config = dict(
    num_attention_heads=8,
    num_key_value_heads=1,
    head_dim=64,
    hidden_act='swiglu',
    init='normal',
    init_std_qkv=0.0494,
    learning_rate=0.00203,
    beta1=0.95,
    max_steps=4772,
)
Each number is 50 + 10 x the weight over its row's rms, rounded and kept within 0 to 99. Layers, rows and columns count from 0. The size before them is the row's rms in percent of the matrix's.

# gate: layer 17 MLP gate, 704x256, rms 0.068, rows 356-372, columns 128-191
# up: layer 17 MLP up, 704x256, rms 0.0664, rows 356-371, columns 128-191
# down: layer 17 MLP down (transposed), 704x256, rms 0.0596, rows 356-371, columns 128-191
gate356 094:63 43 62 43 40 32 46 48 53 63 36 46 38 52 47 76 36 59 54 59 47 59 38 49 60 44 57 50 57 51 47 30 45 40 45 47 34 56 66 51 40 55 61 45 62 34 46 53 35 45 46 43 45 49 69 56 51 50 51 51 39 43 39 50
up356 092:33 36 48 63 55 50 48 52 59 58 55 54 43 47 42 27 50 36 66 43 39 66 51 50 63 35 39 58 53 57 47 32 50 39 44 44 45 49 42 36 42 49 48 35 28 46 50 44 50 62 55 41 43 28 54 39 46 67 49 40 50 58 52 49
down356 091:54 75 65 46 38 57 45 31 58 49 34 50 57 53 76 48 38 51 30 46 41 43 59 51 47 63 30 41 58 65 48 68 41 44 41 49 54 29 50 52 63 64 46 52 48 57 57 48 34 57 61 45 49 49 51 53 53 34 35 67 51 57 36 62
gate357 100:40 67 67 49 59 58 59 57 64 54 53 51 38 39 56 55 31 52 50 55 30 53 63 56 50 53 36 50 59 54 34 30 54 40 53 38 61 39 59 59 47 49 41 62 55 38 63 58 45 56 47 47 55 59 59 67 53 42 43 36 62 54 66 42
up357 098:45 54 42 57 47 40 77 41 48 51 55 56 57 28 56 51 59 44 35 62 48 60 53 57 46 47 52 43 67 51 54 50 53 47 51 46 58 59 75 53 43 47 47 42 60 71 66 50 61 38 29 46 48 68 34 48 29 46 52 31 57 44 58 46
down357 101:45 59 58 45 53 40 44 54 54 57 71 43 58 57 47 35 51 53 47 43 72 40 53 46 40 52 52 50 42 60 43 65 35 42 56 64 43 63 46 58 58 39 56 78 36 52 56 49 43 37 49 50 39 47 59 47 34 56 46 51 48 45 57 41
gate358 101:52 69 39 53 33 56 55 47 41 36 56 33 48 46 44 71 55 52 54 59 65 63 60 39 48 60 45 40 48 52 45 40 53 61 70 43 41 37 63 35 52 56 56 47 48 57 59 59 56 54 52 56 54 53 51 73 37 53 48 47 48 67 49 50
up358 105:39 39 50 69 27 57 72 50 48 57 51 33 43 55 42 48 51 63 42 46 46 52 33 68 45 54 43 52 46 50 55 57 35 59 52 50 48 49 34 47 38 67 51 46 39 59 51 59 37 75 47 43 55 46 63 55 46 52 52 57 53 56 49 45
down358 100:44 31 36 53 42 42 54 50 44 25 59 50 59 45 60 50 41 52 41 35 62 50 67 49 20 45 52 50 60 43 65 64 49 65 45 46 54 56 54 49 58 59 61 42 53 33 50 57 51 38 56 46 58 63 52 45 55 75 48 50 59 28 41 63
gate359 097:60 51 48 51 52 50 52 53 39 53 35 49 33 57 49 26 58 46 50 62 33 64 43 47 46 74 48 50 58 50 50 49 54 44 55 38 54 58 66 42 46 56 61 33 54 34 63 47 57 47 56 51 41 77 58 60 41 60 48 55 55 40 48 68
up359 102:48 50 46 43 53 65 46 48 33 47 53 53 50 47 24 47 53 54 43 47 58 58 52 56 46 46 67 63 31 50 52 62 46 62 39 59 39 41 61 51 30 50 50 65 49 47 67 66 67 55 50 55 54 41 34 53 23 50 44 39 59 42 41 47
down359 101:43 55 52 47 54 57 48 51 64 42 58 60 43 42 41 55 45 52 45 46 55 64 46 52 43 36 74 45 58 55 44 55 59 50 52 52 54 43 55 49 32 41 72 65 55 51 61 69 61 38 55 31 55 62 49 51 46 50 41 55 45 36 59 67
gate360 097:51 45 47 62 65 52 49 54 48 54 38 65 54 40 44 46 52 43 65 49 61 28 46 52 51 71 59 54 39 39 42 51 62 36 56 43 58 44 43 51 55 56 54 58 49 59 40 51 72 46 44 39 47 55 54 58 41 27 48 59 41 27 52 78
up360 094:47 39 49 56 67 53 57 60 41 52 53 56 43 45 50 57 67 66 42 73 53 52 48 50 55 50 43 42 58 57 47 40 54 56 58 35 36 41 62 47 29 33 46 51 55 39 46 44 47 49 49 68 47 58 55 68 85 35 52 53 68 53 57 34
down360 097:39 62 60 44 44 55 49 45 50 55 61 51 51 54 35 39 52 52 71 64 41 52 45 51 35 57 49 53 60 64 47 27 38 48 63 55 48 50 48 48 51 51 58 51 67 59 63 47 70 70 64 50 43 52 36 39 28 44 67 59 63 40 51 36
gate361 093:65 66 58 55 26 54 60 59 59 64 47 48 60 47 60 51 40 56 47 65 50 48 54 36 38 42 50 56 43 59 68 63 48 55 37 59 50 73 56 44 40 42 44 44 30 47 39 44 34 43 67 49 61 45 44 32 46 66 67 51 47 54 50 43
up361 101:42 64 55 25 44 51 57 52 52 53 50 48 49 58 39 60 52 54 42 52 60 65 41 60 32 57 44 39 53 34 39 65 46 57 63 55 41 54 62 33 50 40 52 45 63 67 63 62 57 54 61 53 51 57 52 56 57 47 43 52 49 61 50 61
down361 096:47 80 36 40 42 37 52 37 61 63 31 34 66 59 53 50 49 40 47 48 57 41 53 35 20 58 46 46 46 58 51 54 57 58 46 67 53 42 45 62 46 42 24 54 43 64 53 41 49 52 39 31 30 47 52 49 46 46 67 40 53 56 50 45
gate362 095:54 67 46 43 55 43 55 62 52 61 55 40 43 59 47 59 59 53 61 51 45 52 30 63 54 47 61 58 50 39 33 59 45 56 48 38 48 30 47 63 51 57 51 39 40 59 43 57 61 45 40 45 28 53 38 50 40 43 55 60 58 49 36 51
up362 093:50 57 53 60 42 38 47 48 48 46 45 54 51 70 38 51 58 50 44 58 44 50 70 56 45 61 39 45 80 42 39 57 42 47 59 43 48 46 45 42 73 75 50 52 46 46 36 54 23 45 46 47 35 43 66 44 48 51 55 58 33 36 52 35
down362 094:52 49 35 40 53 57 43 50 48 59 66 61 52 53 43 63 38 53 48 32 35 54 45 41 76 52 62 45 46 23 58 56 63 46 46 46 55 44 55 71 34 33 60 51 49 54 54 55 59 40 46 55 70 54 44 60 51 49 52 54 52 40 54 55
gate363 101:53 41 53 57 40 63 58 48 48 45 49 64 38 32 45 62 46 58 58 62 47 73 53 55 53 41 48 59 53 53 30 59 45 42 48 56 68 64 56 45 52 53 50 53 48 77 49 61 36 54 53 72 53 45 56 47 50 63 46 56 44 68 61 50
up363 106:27 46 46 49 64 54 45 48 51 53 52 53 44 53 57 45 58 47 61 34 41 42 44 43 58 64 35 46 44 59 51 55 52 40 61 63 54 68 43 47 44 40 64 39 53 34 55 41 70 67 43 59 47 28 33 61 45 48 54 64 52 36 60 47
down363 100:49 78 46 35 68 32 55 57 49 58 59 39 34 61 57 39 37 55 50 49 45 37 75 57 38 55 49 49 51 53 39 42 56 46 53 55 34 62 57 48 58 33 47 37 54 44 35 39 56 51 61 59 66 52 52 50 47 42 34 28 38 50 48 20
gate364 099:40 58 48 60 46 20 62 36 45 58 66 58 53 57 51 56 39 29 55 46 58 31 50 43 50 70 55 54 61 40 36 45 45 51 52 54 57 60 66 45 44 46 60 42 51 50 44 57 53 47 67 39 49 47 31 64 54 64 47 54 60 50 56 59
up364 099:42 64 35 54 65 63 45 47 49 57 35 52 42 27 47 58 42 58 53 53 47 53 44 39 36 46 44 58 50 68 46 58 31 51 59 67 47 57 42 46 53 38 48 49 48 54 33 54 68 58 49 63 57 64 56 45 51 48 69 43 37 49 53 36
down364 102:33 49 39 62 55 38 54 46 45 53 68 34 46 60 64 53 51 52 58 42 46 54 46 51 55 49 65 33 47 49 63 47 59 25 42 38 54 45 63 56 40 59 45 48 45 59 43 51 39 32 55 47 72 56 53 72 52 23 58 58 59 66 48 51
gate365 107:45 63 51 68 46 65 51 59 58 34 44 42 31 61 64 46 40 46 47 43 61 58 72 36 35 60 65 46 51 61 51 41 40 38 57 57 61 35 72 58 57 56 60 52 52 40 47 38 68 42 61 57 53 58 30 43 39 49 51 40 46 46 49 63
up365 103:54 58 52 47 52 40 43 31 49 48 43 46 37 57 42 35 38 43 45 30 52 39 60 58 45 68 47 39 44 58 69 57 62 63 45 46 50 52 55 51 60 44 44 42 62 46 51 57 39 49 45 56 51 50 28 50 54 58 47 48 58 45 40 26
down365 105:53 44 49 50 66 53 50 57 41 56 54 60 38 22 39 63 35 33 54 64 54 52 55 63 50 48 33 58 60 46 52 53 57 55 44 56 61 57 38 55 52 26 44 48 49 65 69 42 64 45 36 49 48 52 50 45 52 56 52 64 43 55 46 25
gate366 094:59 43 64 71 41 56 61 41 54 45 57 51 45 51 48 37 58 27 60 59 51 38 48 56 50 53 43 47 57 47 24 43 36 42 44 53 51 52 56 24 45 63 45 45 45 48 37 50 43 63 58 46 51 52 51 53 43 53 53 63 25 53 38 58
up366 100:32 25 53 68 36 63 51 50 72 39 64 48 43 38 44 54 59 57 49 52 37 50 34 59 70 46 47 44 58 53 48 48 59 50 37 49 59 36 53 38 35 56 32 57 28 66 59 49 44 50 54 49 50 51 54 64 45 41 58 63 49 82 50 40
down366 100:50 34 46 56 41 40 46 59 70 57 71 37 54 58 46 40 62 53 55 52 34 30 29 62 61 57 32 46 52 56 62 29 72 58 42 30 52 49 44 59 45 48 39 53 57 57 51 51 45 44 47 55 54 46 62 65 44 44 63 57 55 70 59 31
gate367 089:45 54 43 58 57 39 62 52 50 52 80 40 48 45 64 30 43 51 53 44 47 59 58 66 66 47 40 49 40 45 40 48 57 53 44 40 34 65 33 64 47 64 60 44 60 61 53 66 61 44 67 47 38 49 41 43 50 66 56 44 51 49 52 32
up367 087:54 56 54 75 50 38 59 72 67 51 59 59 43 39 55 30 59 36 36 56 34 54 65 52 47 46 41 64 55 51 38 68 42 28 43 58 48 44 54 37 64 57 41 38 40 51 54 68 47 54 54 69 42 63 53 68 57 72 58 26 54 48 55 36
down367 088:50 71 44 58 54 26 49 52 70 52 57 35 48 48 49 44 39 63 56 42 47 62 63 48 58 22 33 42 53 33 61 56 42 59 34 45 51 66 36 57 47 51 50 48 53 61 55 37 60 42 63 42 45 54 34 55 48 36 51 49 56 54 60 45
gate368 100:43 53 59 57 40 53 41 46 65 49 73 63 31 62 28 55 50 62 48 71 53 49 46 42 52 52 47 51 55 61 54 43 47 45 43 54 56 49 48 57 36 51 40 52 58 65 48 50 43 62 67 59 49 53 52 60 41 61 68 37 50 41 59 42
up368 095:58 48 44 48 60 60 58 59 53 52 45 51 59 62 48 60 59 53 43 64 54 63 55 30 45 42 47 56 48 37 37 40 52 40 54 50 39 53 40 50 44 62 56 57 71 51 60 51 53 56 53 43 27 57 52 39 46 61 54 60 24 46 29 54
down368 097:69 52 54 44 38 54 60 47 53 40 68 48 42 39 63 48 43 69 35 47 63 52 71 66 47 72 42 34 36 58 60 38 51 62 46 40 29 51 45 52 69 50 48 44 56 54 42 33 48 60 35 38 71 44 37 47 64 42 54 44 55 42 65 30
gate369 111:46 59 67 59 30 43 64 49 54 51 46 47 36 51 45 37 54 72 79 54 56 50 42 55 48 49 66 56 54 48 44 33 56 49 70 47 27 57 59 44 48 35 47 60 45 50 32 56 39 54 42 61 56 60 45 70 56 57 49 31 53 49 66 37
up369 105:41 51 45 35 51 45 37 42 46 55 55 48 45 54 52 35 37 45 50 50 45 70 42 39 54 51 56 55 53 53 53 65 32 68 51 50 71 51 57 55 55 50 61 70 60 59 55 34 45 64 62 55 67 48 39 45 50 33 34 39 42 57 61 52
down369 104:49 57 53 57 64 42 59 48 44 45 68 52 46 64 46 43 43 52 61 55 52 47 62 41 47 56 65 42 48 71 42 59 41 65 52 55 33 54 72 38 36 39 51 39 71 43 52 58 67 57 58 31 36 53 47 56 50 57 31 58 43 51 39 50
gate370 101:48 47 55 48 49 47 33 52 38 33 51 50 44 42 52 42 28 62 60 44 71 50 52 59 47 46 54 46 57 37 54 57 48 53 65 46 35 54 57 55 69 55 32 63 52 52 45 55 38 59 58 32 51 60 34 70 38 46 66 44 64 43 55 62
up370 102:50 43 44 55 47 50 65 54 52 43 60 49 65 46 56 47 42 72 60 40 38 54 52 49 66 51 34 48 56 60 54 62 53 41 64 68 57 44 53 31 51 44 33 45 51 47 61 59 62 46 62 74 54 58 51 41 43 49 42 43 47 62 29 39
down370 104:46 28 45 44 55 48 68 42 54 64 69 51 69 56 76 49 41 45 50 45 46 55 30 64 57 46 50 61 51 65 61 58 56 41 54 55 67 61 39 35 64 44 35 29 70 57 39 44 58 36 52 43 56 42 51 39 55 25 64 54 36 61 36 58
gate371 100:35 42 60 45 51 41 39 43 63 60 61 48 58 62 46 43 46 51 49 53 53 22 41 33 66 65 32 54 61 43 38 49 53 51 57 51 60 54 47 49 62 29 48 55 60 57 53 62 27 61 39 59 52 62 31 48 44 60 66 39 47 32 43 54
up371 100:53 54 49 45 62 40 38 40 52 50 59 52 59 48 47 58 44 46 42 62 58 48 41 53 49 62 62 42 43 50 59 63 59 50 45 38 34 54 37 22 38 51 54 54 54 29 36 64 53 65 52 51 35 47 42 47 46 39 60 56 42 47 57 51
down371 103:68 55 45 43 59 57 43 48 51 29 27 59 67 59 51 53 35 49 57 47 55 56 61 64 41 43 65 44 41 60 57 44 59 50 56 39 63 35 36 54 60 49 62 49 53 55 50 52 59 52 61 42 49 66 63 34 59 44 69 41 53 47 59 68
gate372 104:44 55 53 32 52 57 58 71 54 52 56 52 37 44 28 44 48 40 48 66 54 56 45 45 46 44 54 59 37 61 39 47 34 62 37 43 43 64 40 68 56 56 45 45 48 40 39 56 32 55 58 42 56 45 30 47 35 44 57 49 53 36 57 56